Weights of a small transformer language model.
Size: width 704, 11 heads of 64 (1 for keys and values), MLP 4224 SwiGLU, vocabulary 8192, 112M parameters.
Architecture: RMSNorm before each block, learned and rotary positions, no biases in attention or MLP, untied embeddings.
Training: a variant of Muon for these matrices, 904M tokens, 6897 steps.
Each number is 128 + 32 x the weight over its row's rms, rounded and kept within 0 to 255. Layers, rows and columns count from 0. The size above them is the row's rms in percent of the matrix's.

# layer 4 attention query, 704x704, rms 0.0236, rows 43-46,107-110,171-174,235-238,299-301,363-365,427-429,491-493,555-557,619-621,683-685, columns 528-703
size [103  92  93  90  93  91  91  93  98 104 104 107 110 112 110 118  92  99  92  99 101  99 104 108 109  76  77  89 104  98  99  97  92  93 112 112 117]
[[129 137 121  65 168  92 158  99 138  88  68 124  89 120 125 145 109 128  86 160  89 142 206 119 123  79 107  65 100  64 109  39  81 104  91 135 108 114 152 107 149 130 125 155  81 159 108 120 127 134 119 154 191 143 118  93  71 120  95 139 124 132 177 141 172 142 149  76 142 148 123 161 106 162  99 143  94 176  97 167  96  89 190 170 151  81 123 132 210 134 105 104 116 108 165 148 111  93 165 202 171 132  72 139  31  85 159 101 188 180 141  61 107 149  94 132 117 115 145 148  97  90  98 122 132 152 182 107 112  93 132 124 181 190 158 150 162 110 153 127 112 126 119 100 122 150 167 146 133 125 141 112 135 113  80 121 113 107 152 117  69 145  69 146 160 118 173 118 159 150 109 145 100 159  85 114]
 [133 138 173 173  89  86 112 152 112 210 135 171 130  74 111 123 160 125 121 148  76 168 126 127 158  53  99 149 133  86 150 100 173  67  98  97 116 110 146  80 148  85 165  99 113 126 187 157 178 131 124 126 139 117 149  72 122 134 137 120 138  84 145  98 111 101  94  52  93 195 110 189 128 164 148 128 115  62 133 186  58 139 116 166 121 133 141  96 135  66  71 132  78 126 176  86 143 174 153 113 108 119 141  84 124 116 103  78 208 118 108 139 126 159 117 107 139 108 152  84  80 113 142  88 120 164 149 103 148 121  78 157 124  76 152 155 102  93 128 123  54 126 131 164 136 103 114  95 164  98  65 175  63 114 104  59 144 151 141  66 123  64 139  88 150 136 118 141 122 112 142 137 127 138  96 110]
 [101 146  89 130 116  69 162 161 133 168 162 143 218 145 120  83 151 137 117 115 179 137 158 141 151  67 131 125 162 111  97  92  93 112 139 155  98 198 116 196  87 147 121 166 179 107 167  69  79 214 142 166  76  81 123 166 142 157 128 105 180 121 165  95 159 122 140 142 120 128 170  90 129 187 109  74 134 102 170 131 115 132 140 135 128 126 145 117  86 144 107 144 165 129 150 128 159 121 141 119 145  71 109  84 148 157 123 147  92 127 130 139 176  79 166 116 200 100 140 156 150 151 142 159  95 126  91 107  79 161 131 100 159 187 118 111 122  91 117  67 136 138 163 128  53 112  84 105 155  75  99  97 110  61  99 119 128 117 127 132  92  94 166 165  79 126 124 131 100  42 195 133 212  81 113 125]
 [137  75 129 119  82 112 122 150 112 136 125 161  98 176 102 100 128 122 135 116 185 112 175 141 177  92 115 162 122  89 200 121 155 153 163 160 125  86  91 137 125 144 123 157 177 174 116 110  83 141 140 123 105  95  89 118  84 141 177  99  88 125  77  92 118  48 123 109 113  92 127 137 216 173 111 164 136 153 109 154 111 109 134 104 109 210 143 136 130 162 106 146 155 147 164 144 127 106 139 162 175  88  94 146 132 140 118 116 165  75  99 116  68 116 141 107 102  79 173 136 100 161 181  80  81 138  86 124 142 168 120 145 113 124 122 193 124  78 122 125 108  67 157 138  67 165 107 106 108 121  91 138 142 131 135 154  91 119  95 143 117 137 108 119 129 166 114 109 114 101 179 104  70 105 196 125]
 [102 154 121 148 142 187 163  78  90 140 130 143 130 153 160 116 142  81 125 147 126  87 141 172 102 140  82 114  84 168 174 150 106  94 116 104 134  92 158 111 181 136 135 154 130 121 151 103 140 137 108 150 156 193 146 116 168 131  83  76  92 169 109 143 101 126 124 110 147 155 104 184 160 165 145 144  94 129 116 168 104 126 113  98 105 148 114 137 146 187 121 176 131 127 105 148 146  76 142  94 118 150 151 138 111 113 147 128 134 152  99 123 118 157 101 144 189 133 117 162 152 140 173 192 101 126  59 127 128  66 161  75 135 101 110 160 142 141 184 108 163  87 117 168 146 170 160  85 118 126 151 115 120 174 149 119 150 126 107  50 148 141 126 157 139 154 180 145 122 147 113 195 132 192 130 121]
 [192 141 143 160 129  84  39 130 107  81 167 209 138 162  96 136 143 111 141 130 136 119 128 126  89 139 114 171 153 152  95 167 107 140 105 137  93 148 145 172 125 149 168  97 134 191 138 157  99 103 100 149 139 141 143  55 180 125  65 151 150  79  63 153 102 115 145 145 152 134  98 122  91  80 128 205 104  92 127 132 129 127 181 124 179 113 134  66 113 118 101 109 118 120 138  69  99 144 154 160 149 142 175 104 104  84 137 131 132 150  95 135  98 199 154 124 120 183 115  73 155 136 110 115 127 139 120 146 122 149 132 152 167 125  95 172  78 153 192 101 130 154 180 110 120  84 137 152 108 109 105  97 129 141 129 117 156 152 180 102 109 134 164 173 136 133 132 125 103 107 101  80  92 130 104  80]
 [167 133 115 131  94 108 142 144  50 170 103 144  91 140 136 130 126 164 116 187 156 152 133 153 171 122 177 104  94 168 121 137 106  98 160  85  71 134  53  84 175 111 186 108 154 151 114 148 138 181 152 129 120 139 145  79 147 109 101 141 109 111 166 148 117 100  83 106 204 154 126  95 101 127 125 126 205 133 157 167 120 154 148  99 114 115 197 155 195  91 106  97 164 100 111 162 102 136 121 147 146  95 122  81 122  86 113 118  79 199 185 129 153 123 153 111  84 109 136  77 154  93 106 105 133 106 126  79 104 149 160 119 128 108 116  98 128 116 155  37 124 143 167 140 136 159  91 162 116 150 144 120 136 176 130 142  78 103 121 122  97 131 136 138 183  99 159 161 198 103 152 113 142 132 150 117]
 [132 128  80 121 135  99 141 143 137 133 135 165 164 110 134 132 134  90 162 112 182 108 147 106 128 161 136 114 108 159 161  89 192 133 180 129 108 100 136 163  93 101 148 107 175 162  64 134 110 150  72 122  88 111 144 129  95 102 160 133 196 115  99  85 182 166 120 171 177 136 159 144 131 170 119  83 149  66 108 113 127 130 119 145 141  99 136 159 112 131 162 145  91 163 152 109 135 145 132  60  77 125 130 119 154 148 153  84 214 141 165 168  98  61 122 128 114 163 146 115 147 170 104 170 108 137 109  83 213 106 147 165 141 159 146 138 153 123 110 159 132 136 172 121 129 115 105 100 116 109 132 167 133 102  87 194 195 153  93  76 151 105 184 110 150 160 157 125 155  90 114 117 143 209 181  83]
 [ 95 154 144 161 114 158  85 133  71 178 133 127  73 186  77  88 167 147  95 126 124 181 190 144 127  91  96  98 172  58 199 135 132 118  97 124 136 182  91 101 198  53 160 170 126 145 145 106 153 125 140 132  89 123 104 136  63 181  95  94 155 119 133  90 110  93  56 116 109 163 116 105 148 135 163 106  88 157 148 163 112 132 106 109  95 127 147 129 104  98 115  79 155 118  78 106  79 135  70 125 134  97 114  96 137 111 118 148 176 170 137  76 148  69 126 148 120 126  84 114  89 182 117 133 162 138 142  83 112 113 154 123 141 128  86 149 167  84 136 154 171 100 175  42 193 204 129 138 115 142 164 107 130 155 103 144 182 156 150  63  87 143 133  83 140 103  98 148 131 110 170 137 162 137 134 131]
 [124 122 149 167 121 116 128  69 184 164  74 170  82 167 184 154 178 129 136 155 113  89 169 151 109 143 118 154 151 122 152  85 130 129 129  97 145 111 130 102  92 130 154 122 130 132 102 107 122 136 159 114 200 124 136 108 122 158 117 151 140  90  20 102  85 160 150  71 107  73 101 101 125 159  89 133 183 128  99  95 112  93 196 135 117 125 113  89 119 136 101  95 127 188 110 165 111 188 129 138 157 104  77 113  94 111 146  73 151 131 123 168 127 167 185 127 102 129 118 120  91 202  84 156 135 142 105 124 151 111 162 130  67 143  86 145 102  91 156  82  94 114 165  96 137 112 132 124 165 143 138 130  66 137  59 100  82 201 105  90 170 132 135 168 145 109 132 223  96 128 124  90  32 148 166 120]
 [132 146 146 153 162 156 139 116 136 174  90  61 220 139 142  96 133 153  94 136 148 108 159 146 190 144 155  88 127 146 136  79 118 140 106  90 146 127  95 190 142 110 105  89 142 173  95  60 138 116  94 136  73 133 134 143 105 101 165 106 114 129 137  69 150  92 166 144 136 145 147 120 103 128  90  64 117 161 127 151 131 134 176 135 161  95 133 158 167 151 120 183  85 102 107 182 144 136 145  86 121 190 144 118  85 132 213 164 104 159 135 119 135 139 148 134 155 177 159 150 126 126  77 164 133 173 135 101 112 117  84 129 118 156 145 147 170  72 138 141  82 138 132 143 158 131 132 107 168  85  62 141 102 111 123 124 154 118  88 141  88  89 158 124  90 141  69 136 123 108 115 153 217 181 159 119]
 [155 147 115  85 126 140 166  99 111  71 133 157 105  85 144 104 148 138 140 118 147 158 191 120 166 154 153 153 140  29 176  99 132 127 115 111  89 175 153 109 152 139 162 150 145 112  91 164 155 143  63 188 144 133  99 124 102 159 104 118 148 158 116 115  71 127 100 105 141 121 108  40 166 141 115 125  60 173 102 137 125  57 132 109  95  82 194  72 132 146  90 114 117 146 154 133 114 105 146  75 119 101 165  97 164 130  99 111 106 164 109 177 176 162 112 147 151 142 113 223 132 134 139 167 126 113 113 167 128 161 129  79  75 147  70 149 123 105 125 103 137 133 139 110 161 113 129  94 161 121 151 106 107 107 173 184 158 155 111 110 119  80  87  71 150 118  95 164 119  96 122 120 118 148 143 152]
 [ 95  98 155  92 122 150 103 117 116 118 163 120 146 158  95 126 186 100 151  71 125 114 158 142  44  86 119 134 122 152 150 123 160 151  77  83 109 140 147 136 130  92 169 141 156 115 103 139 121 128 155  99 115  65 163 120 146 127  95  98  94 115 148  85 129 147 133  96 152 178 162 138 159 108 120 118 158 165 113 146  72 109 186  94 147  54 100 111 127 116 121 109 141 136 151 109 114 116  85  60 127 166 104 106 131  80 172 113 150 185  93 127  79 129 130 135 143  64 133  87 146  72  91 139 185 138 139 117 143 102 138  94  84 124 144  81 178 156 114 136 142 108 105  88 101  81 166 140  96 172 105 120 116  78 132  90 146 154 126  85 124 185  92  73 163  87 160 118 114 148 178  63 149 126 139 161]
 [126  74 160  93 134  59 110 136 108 150 153 172 106 197 130  87 176 135 168 171 113 142 120 123 102 103 124 124 159 127 131 126 107 102 169 120  99 107 134 172 196 162 154  88  95 126 144 152 148 150 123  96 185 151 107 114  87 129 118 131 145 156 144  89 140 177  41 114  98 172 140 170  69 130  70 157 102  99 139 154 106 124 127 177  83 171  92 103 133 112 121  93 146  60 129 149  97 149 157 156  94 140 136 134  64 104 169 168 166 132 151 129 164  91 146 112 157 157 140  96 170 144 149  83 129 105 131  94 100  79 169 125 141 160 128 125 164 123 153 140 120  94  95 143 132 195 138 138 172 104 131 141 124 107 136 106 145 115 113  89 144 186 182 148 159  96 141 107 119 165 126 115 183 133 148 106]
 [125 159  89 132 181 175 213 153  97 113  96  82 165  75 126 137 123 112 143 148  93 172 230 188 169  75 159 105 111 109 108 161 158 171 187 173 110 164 180 141 112  95 151 166 122 124  30 191 138 187 170 162 132 131 100 142  78 139 100 141 149 140 134 102 133  96 163 138  78 177 149 173 131 105  52  84 159 134 160 117 101  94  94 165 156  62 183 130 164  60 148 130 100 103 122 178 144  68 117 137 109 138 107 157 138 162  99 159 106 142 103 115 116 129 116 118  59 112 141 137 163 141  89  83 129 114 104 113  71  58 195 108 158  87  89 133 145 116 126 113 128 147 180  96 154 153 131 158 215 115 136 150 180 107  81 142 155 131 147 122  82 114 148 131 138 123 155  73 107 138 137 170 148 152 173 153]
 [123 153 175 128  94 125 176  63 104 137 122 141  78 100 177 145  75 145  97 116 173 107 157 126  40 104 161 147 117  89 148 104 135 117  66 136 120 120 163 128  81  57 183 150 166 102 111 102 161 152 198 201 101 170 129 139  96 137 105 114 172 147 143 103 126 119  36 110  94 152 153 155 227 147 132 185 148 126 147 102  91 108 101 138 122 126 182 100  87 139 157 137 122 145 153 141 173 154 155 107 145 111 137 138 173 107 109  97 141 132 134 128 110 129 122 123 143 158 133 129  79  96 120 109 136 142 133 124 215 104 129 162 156 156 186 128  84 127 104 101 144  76 150  67 176 110  94 135 109 133 144 180 138 133 177 127 131 173  97 141 168 138 120   0  98 169 116 141 160  66 189 138 143  91 165 137]
 [146 124 154  77 174 134 137  60  93  93 154  95 119 195 141 173 175 146  98  53 111  89 141 118  58 133  55  84  88  57 165  95 156 177  87 169 129 145 170 108 161 137 155 151 100 125 113 155 182 155 142  90 139 134 139 109 100 116 141 132  72  95 163  98 137 115 122 103  92 128  42 212 127 104 105 143 127 163 102 163 162 104 150  97 136 101 151 110 121 108 173 147 141 137 138 132 140 152 113 166 109 152 133 160 103 132 142 158 145 186 142  93 161 127 124 152 126 172 104 151  33 182  97 132 198 122 148 114 175 121  72 134 121 139 136  52 132 168 132 131 167  76 118 164 103 184 156 152 158 159 201  72 179 169 139 167 112 119 126 114 141 123  61 150 128 159 172 179 126  94 115  99 179  96  84 120]
 [ 93 174 178 109 196 107 112  69 160 143 172 116 136 101  95 123 110 103 162 128 110 144 144  84 124 107 102 165 155 102 121  79 182 174 132 129 161 122 132  96 119  66 184 118 105 116 142 129 160 144 111 120 146 153 152 159 162 182  87 144 153  82 161 130 176 153 123 119 114 128  95 152 162 132 106 184 115 177 139 130 137 109 115 140  94  86 119 143 113 110 121  98 134  61 114  90  89 108 172 122  96 148 143  54 122 126 126  83 143  88 112 110  79 171 135 112 170 103 121 123  55  94 124  97 107 108 167 151 140  57 141  89 150 180 107 151  88 127 184  61  83 159 101 162  73  93 119 161 144 182 183  78  64 142 144  70 104  69 147  68  97 178 150 172 158 186 164 198 149 147 179 119  96 112 124 163]
 [149 107  93 156 121 133 194 178 155 153 134 103 110 159 101  80 116 153 196 102 120 110  98 140 144 143 141 134 160 129  74  90 131 113 129  81 104 111 164 115 126 175 113  88 132 116  99  89 134 101  89 162 113 160 146 136 107 142 139 179 152 156  82 111 153  52 147 104 139 184 133 116 133  89 164  97 123  87 147  84  81 157 159  83  81 116 119 122 189 153 115  90 119 100 151 145  77  96 120 120 163 100 137 132 169 160 123 127  72 158 117 153 132  90 100  72 116 140 131 122  89 137  83  92 119 141 100  67 101 215 168 184 102 109 104 120 200  90  91  61 143 140 130 136 108  93 206 129 147  92 124 147 128  82  73 205 143 182 133 142  77  78 159 107 118 114  90 140 122 125 116 124 146 101 181 138]
 [112 103 150 155  49 126 117 148 105 133 146 163 122  82 127 134 164  86 140 161 154 114 169 116 131 124  87 108 107 101 147 154 163 105 107 139 117 133 173 117  77 214 126 158 110 160 165 148 185 118 121 108 175 105  17 103 133 198 159 109 125  80 171 142 162 181 175 107 160  94 145 106 109 118 113 169 106 113 131 187 143 140 122 167  95 177  92  97 110 179 154 174 106 139 169 131 133 148 167 108 126 208  82 137  97 130 194 158  71 129 147 124 105 134 136  89 143 136  68 167 104 135  75 163  96  96 108 163 127 131 117 144 169  96 109 101  62 197 116  88 143 142 106 109 155 158 142 110 125 149 138 129 123 121 129  88 148 200  91  72 143 124 103 131 158 120 135 129 173 179 194 184  82 122  96 116]
 [132 168 148 117 132  69 124 118 136 127 152 184 137 124 125 169 119 152 100  81  90 136 181 162  96  62 150 164  81 196 137 102  94 168 137 107 146  78  91 131  49 131 136 146 103 134 128  95  42  93 156 162 125  93 154  87 116 120 134 119 189  44 110 130  74 211 119 184  75  78 172 132 186 134 111 135 136 157 126 155 111 167 149 117 108 112 154 151 106 118 166 121 113  93 174  79 105 122 103 119 148 149 153 123 137 130  91 112 184 131 119 187 130 130  97  89 100 157  80 118  82 140 140 113 145 184 106 119  88 151 135 104 123 105 108 153 178 178 162 185 141 100  95 119  99 154 142 122 106 172  53 158 183 188 122  68 114  99 170 138 164  97  81 162 157  46 128  91 124 111  97 113 116 124 135 101]
 [150 132 184 148 134 169 114 171 100 156  89 144 118 146 104 123  84 138 143 153 129 127  85 166 137 116 110 151 149 134 102  39  99 136 124 153  97 150 148 110 113 110  75 127 127  97 101  78 141 123 164 160 161 170  80 110  86 123 124 124 116 138 108  94  97 131 144 212 105 165 107 137 143 147 132 185 210 168 118 156 115 160 145 169  83 115 149 136 183 186 122 121 178  94 126 111 132 131 113 120  32 107 141 136 140 150 118 119 157 108 107 125  63  91 138 129 138 106 155 114 124 122  88  84 150 164 196 175 183  57 157  88 109 117 126 130 141  70 107  91 152  72  92 145 138 111 108 178 164  90 117 156 125 121 122  68 133 167  96 150 126 137  82  76 161 117 126 129 110 124 161  95 102 136 153 111]
 [112 135 109  88 181  73 144 122 132 135  98  82 102 145 158 119 138 145 110 119 117 143 194 123 157 129  66  77 116  76 117 157 154 105  78  91  90 119 120 119  90 153 140 120 118 142  93 176 166 140 151  96 160 168 116 138 173 118 145 163 132 155 146 153 101 146 129 168 131 151 104 156 181 205  80 163  88 123 124 179 147 136 147  98 116 151 133  78 145 122 139 156 138 155 175 173 133 107 132 155 139 113  63 139 119 114 172 102 173 158  77  68 114 107 100 110 107 104 128 122  41 123 152 136 113 166 132 168 137  59 101 145 107 149 124 133 119 150  99 120 116 164 140 124 161 161 148 173 144 172 117  75  89 119 123 101 147 146 113  63 159 172 121 128 158 105 180 160 169 129 127  84 105 131  69  93]
 [ 99 118 163  99 179 143  99 120 102 179 129  84 159 141 107 111 128 117 150  64 121 129 128 172  70 176 174 137  89 104 155 117 157 117 135 171 124 134 143 154  79 149 171 172 181 207 155 145 122 100 130  88 140 118 181 139 113 167 147  92 157 130 142 125 134 158 110 164 151  83 199 176 162  50 129 113 133 123 105 144 137 123 163  98  70  70  91  94 141 153 142  92  47 131 126 107  68 163 131 146  77 174  87  80 133 181 148 162 132 137 155 143 107 190 127 117 150 106 126  37 108  98  53 112 104 157 152 149 103 113 152 178 135 117 165  98  95 124 150 107 218 114 110  98 189 126 127 112 106  92 159 151 115 130 138  82  80 166 145 122  80 136  78 109 117 142 160 206 107 154 133  70 161 163  93 141]
 [137 162 149 179 126 113 133 179 105 111 118 121  70 115  70 144  94 140 146 129  88  85  93 110  82 144 165 154  90 153 133 118 143 117 141 125 159 100 122 142 183  94 102  96 117 156  79 114 134 141  94 170 131 128 151 134 113  90 128 109 172 104 172 112 157 119 161 165 166 123 147 119 113 153  94 109 102 166 139 167 169 127 105 113 133  61  57 155 120  92 156  86 135 184 117  97 123 125 158 114 170 164  92 155 195  77  74 138  84 207 126 131 106 163 130 167 170 100 115 126 160 143  78  88 106 156 121  86 178 103 141 132 142 123 140 112 101  96 107  54 159 129 140 160  91 114 160  87 126 149  52 146 162  82 108 176 160 134 155 128 129 178  97 126 129  91 171 126 148 145 148 159 156 119  99 131]
 [144  65 114 160 105 142 100 113 114 154  85 139 111 158 101 148 148 121 148 142 121 153 136  71  84 140  46  93 103 156 151  95 146 150 123  78 152  70 102 118  96  88 125 202 131 129 219 126 170 125 154  52 128  97  68 177 161  96 132 164 123 142 200 101  99 100  65 151 121 123 132 152 132  92  93 162 104 139  89 176 171  28 142 145  92 121  87 103 149 177 112  42 109 111 142 164 131 149 159 148 165 118 130 117  74 133 148 121 121 123 211 145 130 168  98 148 121  86 108 104  90 109 109 124  98  93 151 101 124 161 106 136 144 144 114 138  75  77 188 132  51 129 140 135 115 192 155 138  99 124 122 104 134  82 103 177 108 113  96 141 140 122 160 145 185 138 185 165 148 139 137 125 165 108 142 111]
 [156 144 154  95 200 114  78 124 142 179  86 201 149 104  81 134 118  85  99 181 146 130 111 142  79 123  88 154 137 123 140 136 140 146 174 136 130  59 123 116 139 105 126 107 106  98 200 174 152 169  86  76  86 121 146  91  92 128 137 146 177 152 217 146 120 164 153 155 106 103 112 172 179 123 149  75 103 179 126  75 114 171  90 126  92 162 179 123 161 173 123 126 186  86 127 143 123 109 134  84  81 108 100 101 114 112  84 159 137 111 124 127 124  94 103 131 115  71 114 152 153  92 189 125 119  99 155 118 164  80  85 115 111  96 113  64 112 117  98 133  93 124 197 169 183  96  98  73 109 188 129 107  91 187  85 148 123 161  61 175 210  98 107 195 152  90 145 152 125  77 104 145 122 138 136  76]
 [118 177 146 133 175 136 143 178  96 112 129 135 104 155 134 181 103 130 125 146 101 206 147  48 216 154 112 145 145  73 103 123 131 110 190  79 184 179  63 125 158 164 145  87 160  84 134 157 176 156  93 155 122 114 155 143 125 110  93 126 176 131 125 129 163 111 207 135 145 125 124 111 172 140 187 130 162 187 174 191 123 122  95 151 109 119 155 178 154 133 139 137 148  99 113 137 179  93  88  90 148 185 133 197  95 123 101 183 117 118 162  95  78  91 143 127 143  80 114  99 108 105 116  78  62 133 143 161 141 105 144 159 136  87 168 101 130 126 121  51 111  79 118 140  95  77 144 134 135 122 128 160 129 108 102 125 140 141 105  73  99 103  59 126 110 101 175 176 134  91  95 182 135 160 156 132]
 [123 125 163 128 121 125  88  96  86 133 138 116 132 124 189 103 110  42 155  90 148 123 210 113 140 119 133 116 129 113  65  94 125 147 108 137  66 144 147 117 141 161 109 104 128 128 157 144 129 180 146 120 159 102 112 162 117 156 142 154  88  78 161 159 143 214 139 141 121 121 152 192 103 110 137 101 151 165 131 149 130 101 159 170 123 140 122 108  84 177 107 132 152 167 120  95 125 114 129 117 116  96 104 153 178  78 145 125 177 124 127  92 133 152 134  94 109 144 117 118 160 131 111 101 150  89 150 112 116  92 132 164 137  96 152 136 163 138 112  95 110  88  82  99 174 124 164 160 194 135 154 157 133 112 105 121 168 153 130  78 115 118  63  54 175 123 104 171 129 198 181 166 118 149 121 112]
 [172 145 107 101 112 119  96 151  92 139 156 159 154 155  95 102 125 109 116 135 147 142  99 128 133 101 114 149 148 172  65 163 108 106 219 118 140  98 144 140  77 125 105 157  68 128 126 148 111 122 127 127 162 121 112 102 143 103  75 109  97 122  90 111  81 141 123 171 141 155 152 122 137 104  91 119 122 154 124  93  19 106 115 153 121 165 146 118 118  97 153 101 160  60 151 170  78 136 126 193 144  96 123  73 127 160 125 101 154  71 164 112 145 133 150 141 135 118 106  92 111  99 150 138 113 158 114 164 107  65 175 114  82  89 135 146 129  99 133 102 156 154  56 152 142 141 128 134 139 147 116 115 120 100 118 120 196 155 107 121 147 118 155 109 108 130 140 107 100  97 184 143 118 118 135 103]
 [135 145 156 108 177 159  90  94 149 166  45 120 176 115 111 139 138 213  96  95 102 115 116 125 144 169 133  25 147 129 130 116  98 127  98 104 116 111 148 161  90 163 137 175 184 109  60 126 103 147 131 107  57 139  55  81 112 159 183 114 148 163 122  66 140 105 152 109 104 138 114 165 176 153 130 164 132 116 124 102 118 173 169 102 111 118 148 142 151 133 140 185 160 129 119 144 116  70 134 101 155 132 134 137 129 130 164 170  53  99 110  80  96 129 137 119 134 171 139  87 125 110 103  94  97  97 133 110  93 201 176 111 133 154 130 126 158  17 121 105 116  94 144 168  82  99 119 143 135 112 129 143 126 117 127  97 161 131  69  89  92  86 142 130 115 136  85 166 145  57 121 132 232 136 197  71]
 [154 137 177 149 101 136 115 122 114 133 134 143  89 154  86 160  83  83 100  72 138 152 193 104 128  87  93  53  96  74  79 151 136  98 125 141 119  54 191 122 137  89 185 163 153 100 112 141 146 186 138 133 192 163 144 108 100 122 105 163 151  58 161 137  86  78 161 105 128 122 133 167 121 136  90 138 123 159  81 152 168  95  94 136 155 145  96 116 131 120 142 167 143 115 163 192 181 133  58 200 119 103  91  91 116 134 145 137 100 159 100 112 102 153 114 148  95  97 116  93 104  49 160 112 125 200 136 141 133 119 153 142 145 135 123 194 201 102 138 123  60 162 125 134  85 144 135 100 130 130 119  85 119 138 124  74  93 158 157  66 145 175  73 123 184 123 163 163 137 133 174 163  69 144 163 194]
 [156  79 159 121  94  80 146 137  81 180 183 125  95 152 121 104  87 149 167 146 182 137  26  91 159 142 125 181 109  93 144  81  78 111 134 156 103 107 136 143 109 121 161 139 127 141 155  98 132 123 152 105 143 119  93  87 139 147 159 161  61 109 137 122 136 147 118 116 148 132 160 153 147 137 121 114 146  69  93 166 140 221 158 143  89 110 151  56 152  62 152  96 122 154 112  71  72  79  70 170 129 148  99  96 115 110  47 144 177 128 105 134 173  95 181 121 104  85 106 103  91 125  39 145 140 165 138 156 172  63 118 109 163 138 118 140 111 168 178  11 144 108 111 117 105 132 121 130 164 140 141 154 116 153 148  89 149 169 165 107  73 114 152 164 132 116 137 136 179 113 158  86  84 136 140 117]
 [150 131 113 121  59 124  79 119  96 153  83  76 166 179  88 104 117 142 151 129  74 112 121 144 112 134  94  80 109 143  67  97 108 117  58 112 167  83 138 112 154 176 156 118 130  72 103 104 175 165 137 136 118  92  84 198 123 127 138 186 140 179 109 103 122  74 123 139 133 125 100 152 143 124 119 111 133  84 107 154 106  98 127 109  37  68 146 165 158 153 102 168 109  89  99 106 145 106  83 143  85 127 120 146 159 143 141 107 160 186  46 146 129 116 135 162 100 163 126 133 137 121 107 124 211 192 150 119 112 132 146 116 119 130 134 117 147 157  96 241 198  85 126 125 111 114 142 176 156  89 103  95 116  99 175 164 117 125 134 160 109  82 151 132  75  83 116 142 133  72 166 184 100 193 138 122]
 [136 127 161 174 138 121 186 104 117  76 133 140 142  50 124 108 136 120  72 115  99 122 187  80  77 173 120 108 175  65 116 150 110 159  78 134  89 133  63 120 121  58 168 175 145  83 101 125 131 148 127 121 184 183 120 178 144 115 160 108 101 103 142 127 116 128 185 118 171 116 116 179 158  80 110 114 126 177 105 191  90 137 127 138 116 155 136  66 123 140 188 138 131 124 121 102 138 129 145  98 149  97 127 102  35  72 121  93 162 106 134  60 123 114 136 164 157  79 107 175 141  57 160 115 114 174 104 105 129 107 123 149 115 122 182 127 132 113 135 100 151  92 115  97 102 205 141 202 160  92 178  84  90 183 124 125 132 131 133  84 125 183 146 123 115 142  89 145 124 169 181 102 100 169 157 161]
 [ 93 153 115 154 115  48 156 119 164 176 198 176 109 169  76  94 128 145 101 153 116  64  88 144 160 130  77 131 137 136 171 148  96 118 115 103  97 188 118  74 113 140 100 114  88 158 109 137 125  93 128 156 141 128  89 135 121 148  94  98 168  91 116 155 141 126  89 101 142 189 164 135 146 137  69 123  28 175 144  94 101 187 108 143 134 172 151 107 125  87 132 113 108 179 103 168 109 122 213 127 118 151 146 152  92 182 164 140 145 140 138 167 104 119 164 120 146  88 126 114 179 158 123  95  80 147 151  93 139  89 110  93  98  91 102 111 126 142 154  83 147 145 120 124 128 126  73 125 151  90 117  99  99  67 141 153 133 161 154 163 168 156  92 122 144 123 178  86 140 130 149 142 182 110  55 191]
 [127 165 124 133 147 124 152 112 145 171 101 133 181 174 143 159 148 139 119 111 185 102  80  79 145 195 156 134 132 127 129  71 142  66 124 107 126 154  82 123  91 104 164  68 189 119 117  53  73 161  95 187  87 118 133 118  74  55 164 136 159  92 139  74  86 102 172 118 104 109 113 149  48  81 122 113 159 139 114  93  87 132 121 164  80  59 163 182 131 202  97  98 117 149  96 162 147 142 144 130 132 121 158 146 141 148 122 192  95  68 113 139 143 119 110 113  93 113 171  42  99 123 138 154 135  88 128 180 154 142 145 111 147 148 108 115 127 114 163 113 160 146 169 128 126 117 131 154 103 113 114 119 143  96 113 113 184  87  67 132 159 132 110 123  82  67  91 126  97 126 117 115  95  68 153  86]]
# layer 4 attention key, 64x704, rms 0.0286, rows 43-45, columns 528-703
size [102 106 104]
[[213 110 155 197 153 117 118 139  93 116 145 125 178 159  66  98 125  79 189 162 132 154 127  68 115 147  99 172  94 141 127  88 138 160 148 135 161  71 160 169  83 102 164 138 148  90 161 111 212  60 173 135 135  92 146 178 122 119 169 169 137 102 100 125 154 124  98 162  97  95 148 113  84 153 142 144 130 117 112 103 126  93 107 155 139 166 133 124 106 136 142 107 107  56 162  73 104 154 172 100 137 111  92 137  87 185  98  79 137  86 142 111 104 118 210  98 109  87 166  88  70  88 183 144  37 141  47 102 136 180 149 144 154  81  74 144 105  81 132 134 120 135 142 156  48 104 153 138 114 140 120 132 166 113  90 155  75 118 194 158 122 119 137 171  63 140 147 110 162 132  88  52 144 117 105 117]
 [130  94 174 135 144 124 124  97 133  95 184 104 186 130  97  93 175  91 167 153 152 129 139  95 101 167  90 138  94 146 109 155 139 135  73 159  98 127  96 126  94  96 145 134 155 121  99 112 144 104 118 108 100  82 181 139 109  69 114 177 113 132 151 160 194  76 143 109 165 128  80  99 120 115 157 176 108 114 138 145 111 159 169 153 158 159 153 143 100 115  95 112 114 157 136 195 174 119 148  88  93 133 101 198 127 153 153 136 119 158 145 197 120 122 187 119 128 128 122 138  95  70 108 136 109  99  45 181 161 134 141  80 158  91 150 150 150  95 139 119 121 105 110 137 132 123 109 118 121 143 158 160 124 217 154 212 118 153  96  97  52 123 104  87 131 160 170 162 115 142 176  89 138 113 130 117]
 [151 158 106 150  76 140 113 125 111  97 141 106  66 107 192 111 165 128 144 114 121 134 132 162 173 153 122 166 208 150 139 169 147 157 121 153 138 141 149  81 104 126  88 111 105 132 124 146 176 174 104 110 105 149 130 159 101 146 101 138  90  96 122 143 109 150 139 110 152 124 103 111  84  80 121 134 171 124 178  98 146 116  93 137 160  86 178 145 143 130 107 149 115 143  71 111 119 164 154 187 166 152 147 100 138  96  96 188 128 131 119 158 101 146 117 148 128 172 183 131 146 112 162 177 134 128 208 148 141 154  76 153  91 104 178 122 108 174 166  90 108 177 145 115 102 137 101 148 152 113 122 108 173  95 189 145 146  99 109  86 154 131  83 131 107  82 128 133 131 135  46 111  80  71 149 138]]